config = dict(
    positions='rope',
    optimizer='cautious_adamw',
    beta1=0.95,
    seq_len=1024,
    train_tokens=485400000,
)
Each number is 200 + 40 x the weight over its row's rms, rounded and kept within 0 to 999. Layers, rows and columns count from 0. The size before them is the row's rms in percent of the matrix's.

# v: layer 7 attention value, 448x448, rms 0.0176, rows 117-127, columns 112-223
# o: layer 7 attention output (transposed), 448x448, rms 0.0173, rows 117-127, columns 112-223
# q: layer 7 attention query, 448x448, rms 0.0206, rows 128-147, columns 112-223
# k: layer 7 attention key, 448x448, rms 0.0197, rows 128-147, columns 112-223
v117,127,203,294,217,223,273,238,176,190,206,125,179,234,142,151,268,176,214,133,210,140,166,267,125,298,181,241,184,295,192,132,110,149,244,160,163,200,192,174,209,223,285,206,165,192,238,210,196,221,234,269,221,229,160,183,213,147,224,181,229,231,156,247,193,219,190,246,191,200,234,202,110,183,230,201,188,212,86,180,170,215,177,199,202,209,187,247,270,227,231,270,176,229,229,198,266,217,189,218,204,220,258,162,229,194,226,197,117,156,229,180,221,243
o117,114,132,181,234,216,195,237,161,186,250,264,184,225,201,231,176,194,232,200,285,161,200,230,168,118,262,150,218,155,127,252,147,185,232,227,217,192,153,192,191,233,159,186,156,140,235,202,211,249,245,176,246,152,174,176,182,268,151,172,179,134,228,312,204,208,146,153,161,267,216,146,202,207,222,118,184,188,238,138,192,135,186,248,233,164,275,252,222,249,144,161,223,162,207,244,146,216,219,187,136,294,188,202,242,234,190,187,150,277,203,157,183,206
v118,117,164,171,269,193,185,205,168,204,136,134,251,204,210,195,202,242,126,178,214,209,236,240,161,225,174,177,278,242,261,245,195,151,172,252,261,192,237,237,192,243,95,140,166,279,273,263,252,240,220,145,215,219,258,304,197,269,263,129,172,190,149,186,197,244,201,184,215,224,215,214,243,177,248,211,241,218,107,136,203,197,150,145,261,159,183,209,226,202,209,192,176,193,222,280,203,226,199,216,235,160,230,249,147,247,202,224,190,172,212,260,247,214
o118,116,168,246,213,191,163,224,219,191,202,198,185,139,208,182,238,184,201,128,252,202,196,215,191,164,185,139,291,152,142,243,205,196,189,181,104,197,151,194,161,251,200,236,196,188,167,242,225,258,295,272,208,194,113,235,206,238,251,154,263,219,200,189,198,150,292,233,264,223,190,246,186,153,262,239,208,243,152,191,237,181,196,146,206,204,262,232,199,238,190,196,231,137,228,240,170,176,229,270,219,178,206,210,179,257,179,251,161,137,208,220,193,222
v119,121,107,194,241,190,217,198,195,243,127,147,188,181,230,174,248,155,201,198,152,174,231,156,253,198,218,186,172,141,218,185,260,237,183,236,141,260,189,287,191,281,215,232,170,239,142,177,119,233,127,216,250,179,186,158,199,197,180,216,296,207,304,183,185,192,184,140,206,190,251,208,184,171,228,201,96,137,283,239,196,197,215,196,206,257,194,208,147,138,200,223,273,145,195,152,236,210,178,179,199,223,234,170,149,102,184,111,233,248,184,133,196,154
o119,117,168,190,237,213,265,155,193,180,190,227,194,233,164,193,148,215,187,173,195,179,180,154,293,187,213,197,168,189,227,248,211,176,240,218,246,270,228,181,147,199,137,225,212,175,213,206,251,168,100,228,178,126,266,200,208,132,261,209,160,219,208,157,184,253,202,107,216,208,193,176,149,175,192,168,177,193,184,161,291,264,252,167,179,155,173,226,161,191,261,218,228,141,217,182,165,177,140,224,229,159,190,260,227,221,270,177,228,227,153,135,178,136
v120,135,161,165,231,161,225,252,175,221,210,186,184,186,207,244,205,161,256,135,183,252,240,173,141,192,190,238,217,213,194,286,125,223,146,272,206,210,240,174,274,249,228,143,209,187,164,188,205,236,223,235,192,220,193,213,188,141,190,269,203,180,241,166,255,245,184,213,210,206,176,218,240,226,206,170,245,278,144,264,149,210,176,189,172,171,160,200,206,237,260,215,173,138,185,221,258,231,181,155,197,205,239,174,247,211,220,201,207,181,162,220,173,184
o120,115,175,187,202,200,195,213,176,198,174,230,213,195,198,241,228,239,220,341,236,184,191,182,204,119,197,215,213,206,195,226,242,187,258,197,203,184,196,178,262,213,167,223,178,219,213,181,207,152,198,193,165,158,163,175,182,232,185,280,184,206,180,218,185,177,169,182,214,288,203,189,250,211,178,163,223,236,241,152,256,212,189,204,247,154,204,248,179,205,199,199,231,245,203,186,206,153,201,99,213,163,200,237,168,214,170,255,143,198,166,152,204,194
v121,130,238,159,132,218,177,188,208,226,201,282,188,144,266,258,217,175,278,186,191,203,157,183,196,205,276,170,165,189,181,216,224,218,102,154,199,166,186,213,233,181,160,182,291,169,179,98,164,168,162,198,167,252,174,144,195,103,158,213,220,226,202,176,205,225,211,213,196,172,158,144,197,307,186,226,189,215,296,211,176,234,185,254,145,229,92,208,188,266,189,158,177,181,221,218,175,214,157,233,130,120,193,220,300,204,169,231,181,208,188,246,173,255
o121,131,236,202,225,192,240,203,199,192,178,210,174,189,245,183,205,188,195,360,187,173,201,187,217,174,193,199,178,226,190,177,222,196,220,162,225,210,213,197,227,193,128,179,188,188,215,203,196,203,169,167,191,199,247,194,202,225,226,253,172,186,174,178,194,238,165,213,189,230,182,171,189,207,154,232,214,183,200,186,207,205,145,190,156,188,232,202,246,161,195,180,188,233,175,186,211,196,210,215,180,197,209,182,160,167,238,223,207,211,168,234,196,197
v122,120,218,165,237,230,173,168,188,212,207,187,176,180,258,159,108,187,118,262,158,274,237,182,229,157,218,203,212,167,262,161,204,234,180,207,183,215,227,274,159,218,189,176,207,171,165,227,148,193,181,147,272,198,202,195,200,287,153,264,194,191,229,221,170,213,238,217,223,169,200,190,177,67,133,193,228,164,176,229,168,173,228,158,170,180,211,212,240,197,205,231,217,157,131,148,172,145,204,145,186,212,169,244,186,212,198,176,211,212,226,139,180,222
o122,111,170,225,158,227,244,163,198,210,174,220,206,277,177,207,156,248,195,252,214,213,190,223,206,200,240,239,210,221,208,185,247,189,224,168,245,133,226,227,225,183,161,161,215,269,229,191,213,190,159,208,121,190,196,187,225,156,181,232,194,294,197,137,169,295,200,220,183,161,160,197,234,198,159,187,189,167,217,181,277,192,248,181,194,191,218,189,190,145,180,286,229,279,172,206,228,222,189,216,249,212,183,186,224,188,145,210,111,212,213,182,198,213
v123,118,107,187,280,174,206,229,191,192,236,148,222,207,192,161,183,242,111,178,213,231,217,156,216,166,202,187,237,185,234,236,238,150,224,285,197,202,172,193,155,170,126,193,214,228,221,157,250,236,251,158,170,169,234,292,196,298,265,218,235,131,235,227,198,157,194,187,176,212,229,202,212,176,262,175,249,157,244,203,211,211,179,157,233,204,167,185,240,209,205,238,243,210,179,188,228,193,159,184,298,192,154,204,127,166,166,294,212,224,166,228,253,179
o123,119,166,229,164,174,175,163,210,194,232,162,214,188,223,190,262,241,174,78,181,200,202,206,183,256,186,155,202,180,171,173,173,186,140,214,205,228,199,194,125,202,226,163,174,290,191,207,150,167,225,201,159,180,177,220,188,187,231,139,181,239,229,192,223,187,222,220,224,183,184,244,207,198,262,194,187,213,185,256,220,191,194,143,224,191,169,229,166,211,220,238,165,137,225,214,202,159,236,212,207,164,195,247,200,281,250,226,128,199,217,184,174,218
v124,119,170,209,194,251,193,206,254,247,172,171,176,194,192,294,224,180,291,276,187,316,183,217,206,227,227,196,169,232,242,229,182,147,206,173,263,176,163,149,231,162,205,165,206,219,222,206,211,260,237,210,190,214,204,195,196,163,254,193,217,252,214,206,220,219,196,260,170,161,154,219,271,268,287,231,227,202,166,205,198,196,189,204,204,197,185,157,145,263,165,225,168,184,261,213,238,248,184,219,193,156,175,171,273,250,167,229,149,196,146,311,163,171
o124,120,193,203,213,228,139,248,200,160,168,247,184,136,199,172,197,174,223,300,175,122,213,186,208,185,205,190,184,177,140,242,129,270,193,193,199,220,187,220,199,195,166,179,138,177,177,217,195,140,236,179,186,253,200,259,208,181,148,166,224,179,266,187,199,193,183,262,179,253,208,228,217,177,178,197,223,230,230,186,183,187,173,173,171,236,168,179,221,263,102,269,190,153,181,191,196,245,163,146,244,185,222,227,184,198,191,242,214,153,110,178,177,238
v125,121,185,104,205,202,166,195,208,244,276,166,209,127,229,145,193,200,225,191,226,199,201,188,154,164,182,221,172,223,152,271,242,265,206,362,180,155,236,168,145,181,244,145,253,254,212,207,241,188,260,186,243,213,196,128,191,243,188,157,182,160,218,151,194,182,253,187,192,213,138,195,275,228,183,248,283,195,182,253,157,203,266,245,200,143,219,198,222,276,177,187,212,148,196,143,196,282,212,202,184,133,213,187,196,199,144,273,219,257,237,187,223,182
o125,112,190,168,136,206,184,165,170,198,203,176,213,73,216,247,165,145,174,158,229,179,182,230,137,236,160,256,192,195,164,194,215,218,105,243,211,209,193,171,113,166,133,221,146,238,245,152,88,206,223,197,186,239,250,196,188,254,134,170,215,198,277,162,219,297,151,296,198,243,173,196,260,188,198,192,213,221,238,206,295,171,184,191,176,175,133,199,169,218,151,173,248,121,203,186,187,216,196,238,261,177,213,213,232,198,232,233,220,144,143,147,237,199
v126,122,138,194,253,160,245,218,198,206,190,80,212,184,217,203,243,183,180,125,183,133,243,202,211,224,182,203,176,216,190,246,186,184,202,267,173,215,204,245,229,274,161,150,149,193,201,150,240,204,126,204,62,231,207,233,207,167,257,227,183,207,242,222,309,201,122,136,213,217,232,208,210,203,301,283,144,180,247,124,196,245,199,125,243,202,202,210,136,183,239,178,165,211,264,229,255,191,183,207,229,249,78,196,183,160,246,192,212,254,208,238,200,203
o126,110,174,192,252,193,212,204,170,195,182,187,183,178,201,149,239,216,209,167,241,238,200,219,215,204,222,145,240,161,222,211,315,181,222,179,169,257,136,199,246,247,244,225,193,193,185,287,232,208,120,181,235,167,245,210,186,238,294,239,170,216,192,195,186,76,242,137,232,277,272,228,195,194,267,169,203,233,159,182,200,266,234,222,254,198,208,255,225,169,259,192,212,146,205,213,206,93,221,262,95,209,169,191,140,210,249,197,185,213,187,203,190,144
v127,121,303,235,296,223,113,249,173,233,253,262,176,221,174,104,142,242,182,238,184,178,147,174,227,228,174,148,186,194,183,174,206,235,197,265,216,243,213,225,145,160,193,194,255,189,220,220,277,213,193,225,220,173,214,243,202,314,202,186,155,131,178,193,158,229,229,186,167,187,212,175,182,160,205,179,176,191,211,218,239,223,157,158,146,168,156,200,177,179,192,239,238,184,208,220,175,179,194,127,219,238,200,225,99,187,217,225,188,188,150,141,175,165
o127,119,207,175,234,203,215,153,194,221,156,148,158,172,227,233,181,255,174,111,271,234,202,160,167,221,150,134,181,183,188,190,232,187,161,251,230,176,196,226,244,190,234,239,253,272,185,133,188,152,232,144,170,245,143,198,211,200,186,127,238,219,155,233,206,274,209,191,234,162,182,203,196,140,214,238,184,135,214,233,188,229,204,152,214,182,168,189,171,229,165,200,145,205,204,228,216,194,232,150,234,125,185,162,198,207,135,180,168,197,235,251,143,215
q128,087,166,228,230,177,211,160,158,155,209,212,159,361,220,161,237,216,261,126,230,230,203,194,155,144,259,267,210,223,195,250,202,173,203,215,196,212,200,224,160,230,171,234,182,235,213,191,234,150,258,207,234,213,163,287,176,208,215,187,140,182,238,233,197,197,255,208,194,253,229,198,138,215,189,185,156,168,232,135,170,144,208,191,180,124,131,201,227,172,188,239,161,236,233,260,160,263,173,246,216,189,215,209,202,239,171,224,258,256,171,253,193,257
k128,096,220,186,202,210,253,232,175,121,230,156,183,152,256,118,230,126,175,125,154,224,211,181,161,161,201,215,194,196,141,250,179,177,197,239,309,188,206,148,124,172,278,228,198,227,115,207,217,82,189,215,255,234,216,266,128,290,169,158,198,272,162,256,210,216,193,215,181,220,212,185,220,208,196,202,128,151,134,134,203,185,203,169,187,155,90,240,172,266,146,152,154,162,258,246,181,245,164,166,243,201,183,197,163,240,223,216,205,252,100,185,173,158
q129,093,208,156,194,145,178,193,242,211,213,166,185,267,279,254,218,168,257,112,229,293,177,208,208,162,239,205,178,250,193,280,180,153,182,264,303,175,231,177,182,205,246,232,203,202,192,219,223,159,200,191,175,216,175,258,171,209,216,218,195,196,199,271,215,261,163,169,171,249,208,175,143,258,200,259,193,232,217,136,190,162,174,168,222,156,141,162,214,186,186,182,114,212,186,301,158,269,120,254,248,242,176,210,196,254,180,280,236,180,160,220,186,275
k129,083,173,153,206,116,223,190,198,177,210,220,173,197,172,83,247,152,169,130,250,206,249,162,195,146,191,284,220,189,164,255,193,209,173,232,269,206,170,213,151,185,202,219,120,245,126,236,201,120,206,217,222,216,251,257,127,273,158,247,217,278,185,238,203,176,249,236,200,170,216,182,253,212,214,235,123,144,166,91,149,138,183,210,165,237,69,213,242,207,147,166,200,157,251,239,224,255,135,153,231,180,165,262,174,276,197,191,182,214,145,192,208,203
q130,096,151,219,194,180,191,168,120,248,213,183,181,170,202,236,234,235,255,179,210,238,215,205,238,135,188,140,220,247,253,247,142,288,225,268,254,139,190,304,173,189,177,158,247,172,231,163,209,156,214,190,205,175,186,240,192,203,216,225,208,184,206,147,228,249,193,155,169,234,147,176,169,175,189,158,259,259,206,201,199,177,210,228,156,179,228,165,225,142,225,196,166,260,153,181,194,245,195,190,222,183,140,164,225,206,195,239,235,190,229,213,215,224
k130,095,223,158,222,224,122,109,196,190,244,218,193,254,162,209,180,242,226,209,250,219,194,227,205,172,244,164,261,221,80,209,219,180,158,216,309,200,233,180,175,199,179,275,208,171,120,182,298,202,247,215,194,220,267,256,178,256,253,199,242,199,179,193,272,197,290,272,214,192,273,198,186,217,204,208,206,213,223,224,203,222,175,190,278,272,277,266,162,245,208,176,239,207,238,236,257,180,156,206,196,209,191,188,179,253,150,197,202,211,174,253,180,212
q131,095,97,204,172,200,208,122,145,158,177,161,186,187,160,187,247,190,253,148,131,272,203,201,216,154,198,184,186,249,221,205,201,179,241,276,269,149,181,216,160,202,191,262,197,168,257,166,175,215,196,220,199,173,173,176,200,179,260,187,177,141,182,153,269,204,133,206,257,232,198,248,153,171,240,204,303,259,194,190,227,208,188,189,167,166,182,243,231,63,244,213,201,252,216,172,210,225,197,195,272,186,203,183,205,174,174,170,214,188,257,163,160,224
k131,096,201,175,201,222,184,203,206,254,230,206,201,186,231,285,159,274,247,210,112,213,138,235,169,159,232,151,215,266,162,185,272,196,240,246,216,179,230,175,181,154,242,172,258,130,238,166,207,238,170,177,190,167,211,222,215,246,182,180,165,139,178,181,280,274,184,180,124,288,216,240,221,194,237,143,238,135,234,223,268,240,157,219,201,138,211,219,261,189,219,195,189,225,164,130,212,209,209,231,225,204,214,210,212,178,231,193,224,203,214,199,219,192
q132,093,172,216,202,200,221,134,240,209,227,166,220,147,258,213,170,201,135,169,210,171,225,204,168,271,182,281,153,200,143,204,149,196,193,199,208,176,221,189,246,241,172,204,214,167,155,170,181,164,160,229,114,240,277,232,160,243,215,143,217,182,151,189,201,247,205,257,192,167,241,222,260,186,192,269,224,227,210,159,197,188,197,204,263,167,256,209,157,200,226,205,170,182,196,238,156,202,199,250,192,285,182,163,216,167,226,141,251,209,225,113,184,324
k132,106,213,194,158,156,154,125,190,161,202,177,292,200,226,215,129,175,152,122,137,240,259,197,237,205,247,248,167,267,229,177,214,233,184,199,213,216,198,224,174,191,206,177,240,165,128,220,145,187,162,190,190,157,195,241,221,197,218,159,230,189,226,180,168,243,208,221,205,207,210,158,221,221,193,266,293,211,169,247,218,148,156,137,213,163,200,205,166,160,200,184,178,216,197,167,230,278,276,156,182,234,352,237,214,191,161,251,264,185,250,190,214,180
q133,086,207,235,230,167,302,137,229,211,255,212,175,189,201,175,157,202,166,212,184,210,199,263,177,212,263,227,217,192,85,251,161,162,204,206,203,175,211,209,227,263,210,238,205,194,198,248,221,204,223,209,246,252,240,210,164,206,247,161,171,243,186,172,229,198,208,271,190,142,324,239,218,235,216,234,109,201,171,196,167,162,202,128,240,134,115,224,154,127,177,190,157,160,214,218,226,251,213,275,231,226,180,205,205,244,215,104,270,180,86,168,159,259
k133,090,227,190,272,126,213,138,244,135,212,198,214,186,219,154,210,171,107,173,222,240,137,182,173,168,180,273,207,238,212,234,201,204,204,234,269,278,284,149,221,209,212,159,166,125,160,194,245,171,228,194,236,206,223,251,214,219,208,211,175,238,279,196,272,226,170,210,229,193,189,113,172,192,188,237,206,216,201,158,263,90,187,112,216,146,136,203,178,258,206,183,236,156,227,167,213,197,219,163,197,198,195,194,186,187,217,290,236,197,158,146,103,106
q134,093,190,223,123,246,210,258,170,184,172,196,187,193,147,181,242,233,261,184,223,199,247,170,195,181,215,107,160,171,264,190,260,266,283,169,173,229,174,160,187,168,245,127,184,202,208,167,275,276,191,169,194,140,124,151,243,217,287,187,201,214,180,180,204,187,195,158,211,259,202,211,247,193,193,204,216,260,158,211,239,256,220,203,177,255,263,216,180,150,208,195,196,275,239,157,233,128,192,205,160,204,232,186,207,201,220,184,90,262,255,177,183,141
k134,095,225,227,190,273,265,210,200,198,216,233,198,224,235,186,208,214,240,217,201,201,193,239,208,260,103,201,228,200,272,133,178,164,137,228,109,159,140,231,209,158,231,247,261,240,244,186,185,284,216,182,197,180,227,179,229,151,102,162,52,148,234,146,231,260,160,196,207,194,170,200,203,199,199,209,189,140,206,196,210,214,134,247,203,193,251,217,252,138,229,239,211,181,194,175,214,200,239,183,224,215,218,148,181,199,294,143,214,181,272,197,276,144
q135,099,183,153,209,166,185,179,194,143,233,204,252,231,140,210,211,210,219,173,154,221,238,141,213,211,219,80,126,191,165,217,264,252,235,260,199,244,193,258,142,107,273,198,204,236,112,154,196,288,176,202,195,141,249,210,192,210,228,263,197,145,203,143,157,133,208,191,216,192,238,244,147,144,197,205,159,196,219,166,229,287,150,240,283,120,182,201,245,141,184,214,189,236,175,146,243,195,157,191,170,213,270,268,181,181,256,220,157,268,210,161,254,182
k135,098,131,190,149,236,146,122,190,214,208,152,181,245,213,216,167,123,169,234,174,186,186,184,237,279,142,177,183,269,234,202,271,226,183,270,190,235,218,245,236,178,292,179,285,186,254,247,241,224,213,178,177,191,190,181,211,209,158,177,169,171,167,156,178,189,166,169,152,255,183,217,160,227,224,242,124,215,209,228,303,197,170,222,176,206,154,216,205,187,224,227,189,244,127,113,209,214,237,152,218,241,258,208,159,136,261,281,168,212,272,181,192,200
q136,103,219,235,134,181,204,174,189,198,184,207,199,235,190,283,166,191,200,151,140,215,245,251,131,157,225,317,215,241,194,242,180,206,164,223,203,122,231,182,236,237,181,204,186,163,173,193,263,168,163,205,214,210,203,202,198,176,150,166,196,289,124,204,277,202,113,193,209,194,264,215,167,225,239,254,130,160,182,149,204,150,147,164,200,193,176,173,199,137,182,186,191,208,236,243,156,269,174,204,217,253,167,210,189,182,154,199,224,192,192,197,203,214
k136,102,214,198,210,208,210,217,156,146,250,187,223,140,196,244,231,211,172,126,163,187,152,273,151,170,153,188,220,252,184,164,136,240,200,153,184,245,223,171,133,180,204,190,219,186,225,223,142,165,198,166,205,122,164,181,206,124,160,202,225,195,207,186,246,233,244,151,303,170,195,147,239,175,213,139,250,167,167,170,138,258,253,141,194,126,196,199,197,240,161,176,210,177,202,203,152,190,225,245,204,105,277,251,292,202,181,231,272,217,219,109,120,146
q137,102,166,133,238,242,223,196,142,152,202,155,278,224,170,233,282,206,235,139,171,208,222,201,248,263,145,244,165,187,245,159,108,129,233,206,175,233,211,203,154,245,202,181,228,199,183,212,164,265,124,149,162,166,225,248,209,161,192,227,166,125,238,231,193,181,180,180,290,205,194,234,253,180,195,201,231,146,171,184,186,258,208,217,278,160,207,196,239,256,233,173,238,203,221,159,219,207,196,174,254,154,251,146,217,175,280,261,228,182,206,193,175,143
k137,092,184,177,200,227,269,155,238,204,134,222,195,123,210,256,176,182,173,176,202,225,255,236,230,228,141,253,206,174,184,118,283,139,205,170,225,204,237,231,301,229,246,203,179,210,208,233,174,142,163,178,191,220,199,180,208,211,145,157,210,183,183,219,233,234,114,228,180,261,161,219,238,201,162,179,241,157,131,201,202,208,167,177,231,146,168,203,229,276,196,219,195,255,149,145,242,217,139,112,190,262,180,197,154,176,203,232,176,188,227,213,243,205
q138,104,183,256,232,237,120,175,171,274,175,156,216,128,214,209,157,240,182,278,173,147,281,184,196,148,217,180,132,131,207,193,173,199,225,197,161,247,246,189,208,253,207,226,187,182,119,207,206,177,195,233,167,176,182,159,197,157,236,125,204,222,231,135,182,187,159,154,245,126,223,212,163,170,193,172,219,156,242,242,153,203,219,187,216,185,264,208,126,242,175,214,193,220,224,189,212,107,156,269,232,175,216,229,217,162,202,226,232,215,267,198,210,167
k138,116,178,159,203,226,109,138,167,193,170,200,167,233,207,280,168,223,202,136,172,243,221,182,276,160,313,171,213,272,184,185,189,153,177,166,233,240,234,192,245,186,171,230,207,189,145,165,233,139,223,165,149,114,192,175,225,205,220,189,273,176,231,186,130,185,190,226,202,251,197,188,253,176,244,182,291,170,210,292,249,140,200,180,324,182,183,194,123,211,211,132,243,203,210,179,195,220,217,146,164,274,238,257,225,277,161,202,256,161,230,219,211,148
q139,092,175,111,284,197,159,221,225,145,240,185,231,163,288,215,197,192,217,258,235,262,173,203,264,240,174,200,204,199,230,156,160,240,135,233,157,218,171,188,185,184,151,115,208,196,218,222,170,265,217,184,155,204,242,193,169,218,214,276,134,193,262,146,235,186,231,222,237,231,139,211,265,184,221,153,224,188,142,189,214,169,197,216,339,185,163,214,181,214,267,213,221,148,216,120,230,242,238,136,191,198,274,202,209,287,212,206,165,124,116,207,185,235
k139,106,164,107,234,165,180,217,260,159,149,207,212,163,251,228,158,219,226,176,207,218,173,206,177,290,257,193,219,147,160,203,203,212,150,236,242,208,285,232,203,254,201,183,174,206,221,215,205,150,132,174,195,215,225,281,178,225,223,165,177,237,213,266,233,240,182,171,197,167,212,218,243,253,223,230,186,242,153,126,220,171,204,196,266,281,168,157,147,261,279,175,112,219,226,239,219,213,144,176,200,175,169,180,159,231,134,224,214,183,160,218,119,89
q140,108,209,198,171,177,203,104,232,211,162,171,218,157,200,112,198,175,198,217,214,216,207,244,153,161,176,229,218,147,204,213,238,183,206,301,209,148,191,174,234,204,201,231,156,161,146,218,171,237,158,185,161,227,131,185,235,226,220,122,201,257,179,153,238,158,172,186,274,173,137,191,196,189,235,202,199,211,150,247,182,234,280,172,187,196,224,158,152,204,223,190,256,212,287,200,200,206,256,196,140,90,206,161,212,176,203,126,193,216,218,207,167,146
k140,098,150,165,232,160,180,210,268,159,146,185,225,128,265,227,176,190,202,186,263,212,241,296,138,169,218,210,220,180,227,155,239,207,153,208,213,204,212,258,178,240,194,181,162,152,137,283,139,183,202,146,215,199,212,200,295,222,217,169,282,275,268,177,249,197,180,248,240,160,174,192,258,210,203,174,211,200,164,183,222,207,216,175,244,164,198,125,246,230,187,213,255,164,197,222,150,182,191,195,118,155,246,220,160,215,81,201,174,191,173,186,206,274
q141,092,230,207,199,266,162,266,163,180,265,227,197,201,135,249,193,253,195,238,222,174,214,184,249,151,208,166,194,184,188,241,135,224,222,180,244,276,158,209,185,159,161,191,283,208,230,243,160,105,233,147,198,156,281,165,194,163,202,161,244,215,228,145,196,192,195,151,178,163,246,228,184,178,197,143,144,180,217,168,207,214,171,158,282,203,275,217,191,203,184,245,213,168,162,194,173,178,288,188,261,134,267,160,214,214,266,197,186,149,186,145,149,160
k141,098,201,220,230,190,181,203,187,147,177,200,180,205,96,258,148,223,213,123,222,184,179,172,209,177,181,184,199,228,168,207,173,196,182,193,243,242,185,259,198,199,163,197,249,212,246,163,203,148,277,172,214,153,222,154,147,208,218,239,256,209,215,218,201,171,244,145,209,187,250,245,197,260,181,203,198,215,242,173,206,197,165,111,283,177,189,250,218,223,232,192,173,166,191,187,186,195,175,165,295,188,162,233,199,242,131,218,214,209,149,268,160,176
q142,095,184,142,186,222,217,210,250,172,219,258,203,214,219,236,158,237,212,225,230,137,282,138,170,159,167,159,179,211,185,73,101,198,148,220,228,128,244,220,187,208,181,252,196,212,153,227,208,226,213,207,205,232,245,189,192,193,127,197,241,134,202,201,239,121,159,200,207,279,149,214,161,114,276,207,220,164,245,227,256,288,187,253,117,145,233,199,233,195,265,199,229,145,226,227,219,122,169,172,242,191,205,202,167,173,202,279,209,112,138,189,133,162
k142,096,158,176,109,194,245,159,296,185,224,313,203,164,179,195,199,206,158,185,228,214,239,239,198,210,251,247,210,204,150,157,197,202,128,158,204,231,153,243,205,178,252,249,161,173,173,199,247,246,190,199,215,171,235,200,170,176,215,211,200,154,159,227,251,187,107,147,189,230,221,256,180,255,218,154,174,146,148,217,265,326,177,247,165,176,163,169,254,260,231,202,242,165,202,275,208,106,293,203,207,255,230,231,189,229,215,233,208,169,214,198,204,183
q143,089,200,168,131,223,181,240,252,218,148,161,207,215,268,187,213,205,199,172,169,197,241,291,189,257,187,185,194,196,143,142,196,233,222,222,183,132,215,166,232,188,183,149,190,199,211,252,148,203,166,167,170,212,124,125,222,212,194,173,211,220,218,215,236,239,183,270,210,228,144,163,260,220,271,121,178,228,185,233,149,211,301,166,207,254,195,152,135,230,198,217,240,253,266,154,210,202,172,221,104,226,197,257,200,178,242,145,78,198,182,164,196,143
k143,109,212,208,113,227,282,189,214,209,107,219,193,211,204,217,234,165,205,142,183,159,248,284,153,216,261,191,201,173,195,112,263,175,236,188,180,196,177,199,207,215,304,173,162,167,199,247,157,308,113,237,190,145,158,131,269,200,221,152,153,191,215,162,158,274,137,183,197,159,231,254,200,155,185,163,161,180,171,221,221,221,189,193,198,255,254,154,181,215,236,267,249,266,184,164,235,150,275,238,187,202,196,180,224,181,216,178,126,195,237,197,262,197
q144,100,176,168,140,167,223,236,252,125,232,172,195,179,240,206,173,170,208,140,232,248,181,240,171,246,163,217,209,247,178,145,163,217,164,185,235,169,245,197,186,182,185,337,211,167,235,211,149,193,174,172,199,168,278,210,153,182,147,256,211,214,163,285,226,230,220,212,194,167,210,121,191,262,195,261,151,205,217,151,156,171,202,154,162,236,145,138,222,166,183,144,219,187,235,232,165,214,177,188,155,178,192,231,241,166,281,191,252,227,205,189,180,218
k144,087,167,210,210,208,288,193,266,210,186,183,250,122,153,172,252,163,202,257,162,261,182,240,172,184,123,204,202,155,247,119,206,234,199,117,209,124,231,237,185,187,165,204,238,170,218,192,134,184,177,173,206,223,210,183,174,132,148,163,235,173,140,294,243,188,184,183,253,143,230,201,168,164,212,265,206,215,206,175,134,195,202,196,132,189,200,127,237,209,193,163,182,233,164,195,197,220,194,232,249,195,245,186,253,148,162,200,237,156,266,163,200,181
q145,104,229,251,197,226,218,216,232,214,172,183,192,221,220,226,173,216,197,213,262,191,234,147,159,238,226,203,208,109,223,164,153,186,218,184,212,215,209,174,255,260,185,150,203,262,146,264,242,230,218,258,148,179,204,231,212,203,217,164,206,164,216,171,211,188,222,179,181,275,116,265,262,232,149,239,241,113,211,282,242,254,205,191,237,199,192,216,189,151,274,266,255,238,206,259,200,197,223,197,216,233,208,199,170,272,121,309,211,209,169,252,195,146
k145,109,199,263,152,224,193,141,187,186,176,209,120,217,221,246,160,217,182,262,262,194,251,119,250,255,273,221,183,130,268,147,169,190,217,224,176,203,206,241,199,208,213,197,148,235,151,229,248,223,240,206,191,137,202,214,185,215,293,184,208,178,232,174,106,218,242,216,207,216,133,195,230,185,190,221,218,128,243,290,199,215,213,168,208,261,206,223,179,242,251,241,285,258,214,238,178,210,202,213,154,285,163,179,160,184,212,206,203,199,189,221,213,212
q146,092,251,211,221,143,148,226,177,243,168,258,219,148,214,174,239,183,212,177,182,200,223,177,167,247,191,278,211,116,213,172,186,195,183,167,166,200,250,206,188,233,279,230,121,219,165,233,180,210,116,282,199,182,190,175,192,215,188,147,196,183,96,190,213,252,155,194,215,208,130,214,195,241,168,183,191,256,227,203,177,209,158,277,129,213,177,242,178,200,216,275,227,177,189,198,169,184,86,218,150,257,150,209,160,252,250,167,197,285,151,178,245,230
k146,117,234,224,191,190,216,185,203,212,194,282,237,205,173,214,243,205,209,178,257,183,271,193,173,207,258,282,215,149,233,176,203,193,173,176,156,173,163,194,148,225,280,206,175,198,143,184,212,255,95,289,192,163,159,205,225,198,203,115,174,174,224,95,184,234,169,197,162,195,177,238,175,181,210,192,193,203,257,209,139,203,204,210,206,222,247,220,143,198,250,241,216,207,202,210,218,244,192,255,206,206,178,204,155,216,262,180,217,234,212,187,236,267
q147,095,207,163,219,153,189,133,209,196,261,228,259,148,219,203,217,210,209,200,226,237,209,147,124,277,153,223,127,204,202,147,187,254,132,205,231,214,157,226,212,244,220,230,154,228,206,217,199,255,136,257,206,193,211,204,159,217,143,284,161,170,126,188,233,195,196,200,215,330,152,201,220,178,199,207,203,278,199,159,168,261,161,313,133,208,192,194,262,186,299,256,229,137,187,208,161,121,143,174,183,231,191,212,211,222,147,210,210,217,177,187,192,210
k147,092,293,175,148,199,152,212,212,195,254,273,267,218,180,230,199,238,180,206,257,226,243,175,179,231,196,254,198,202,214,159,224,125,201,179,201,186,217,193,159,195,212,253,148,245,200,230,191,170,158,198,221,264,234,289,194,161,206,158,206,188,178,228,211,130,221,252,164,216,121,178,186,222,182,113,205,181,176,228,195,235,188,252,200,189,184,150,183,136,245,162,191,142,192,243,220,223,164,195,182,197,303,218,173,184,232,179,193,193,195,169,144,229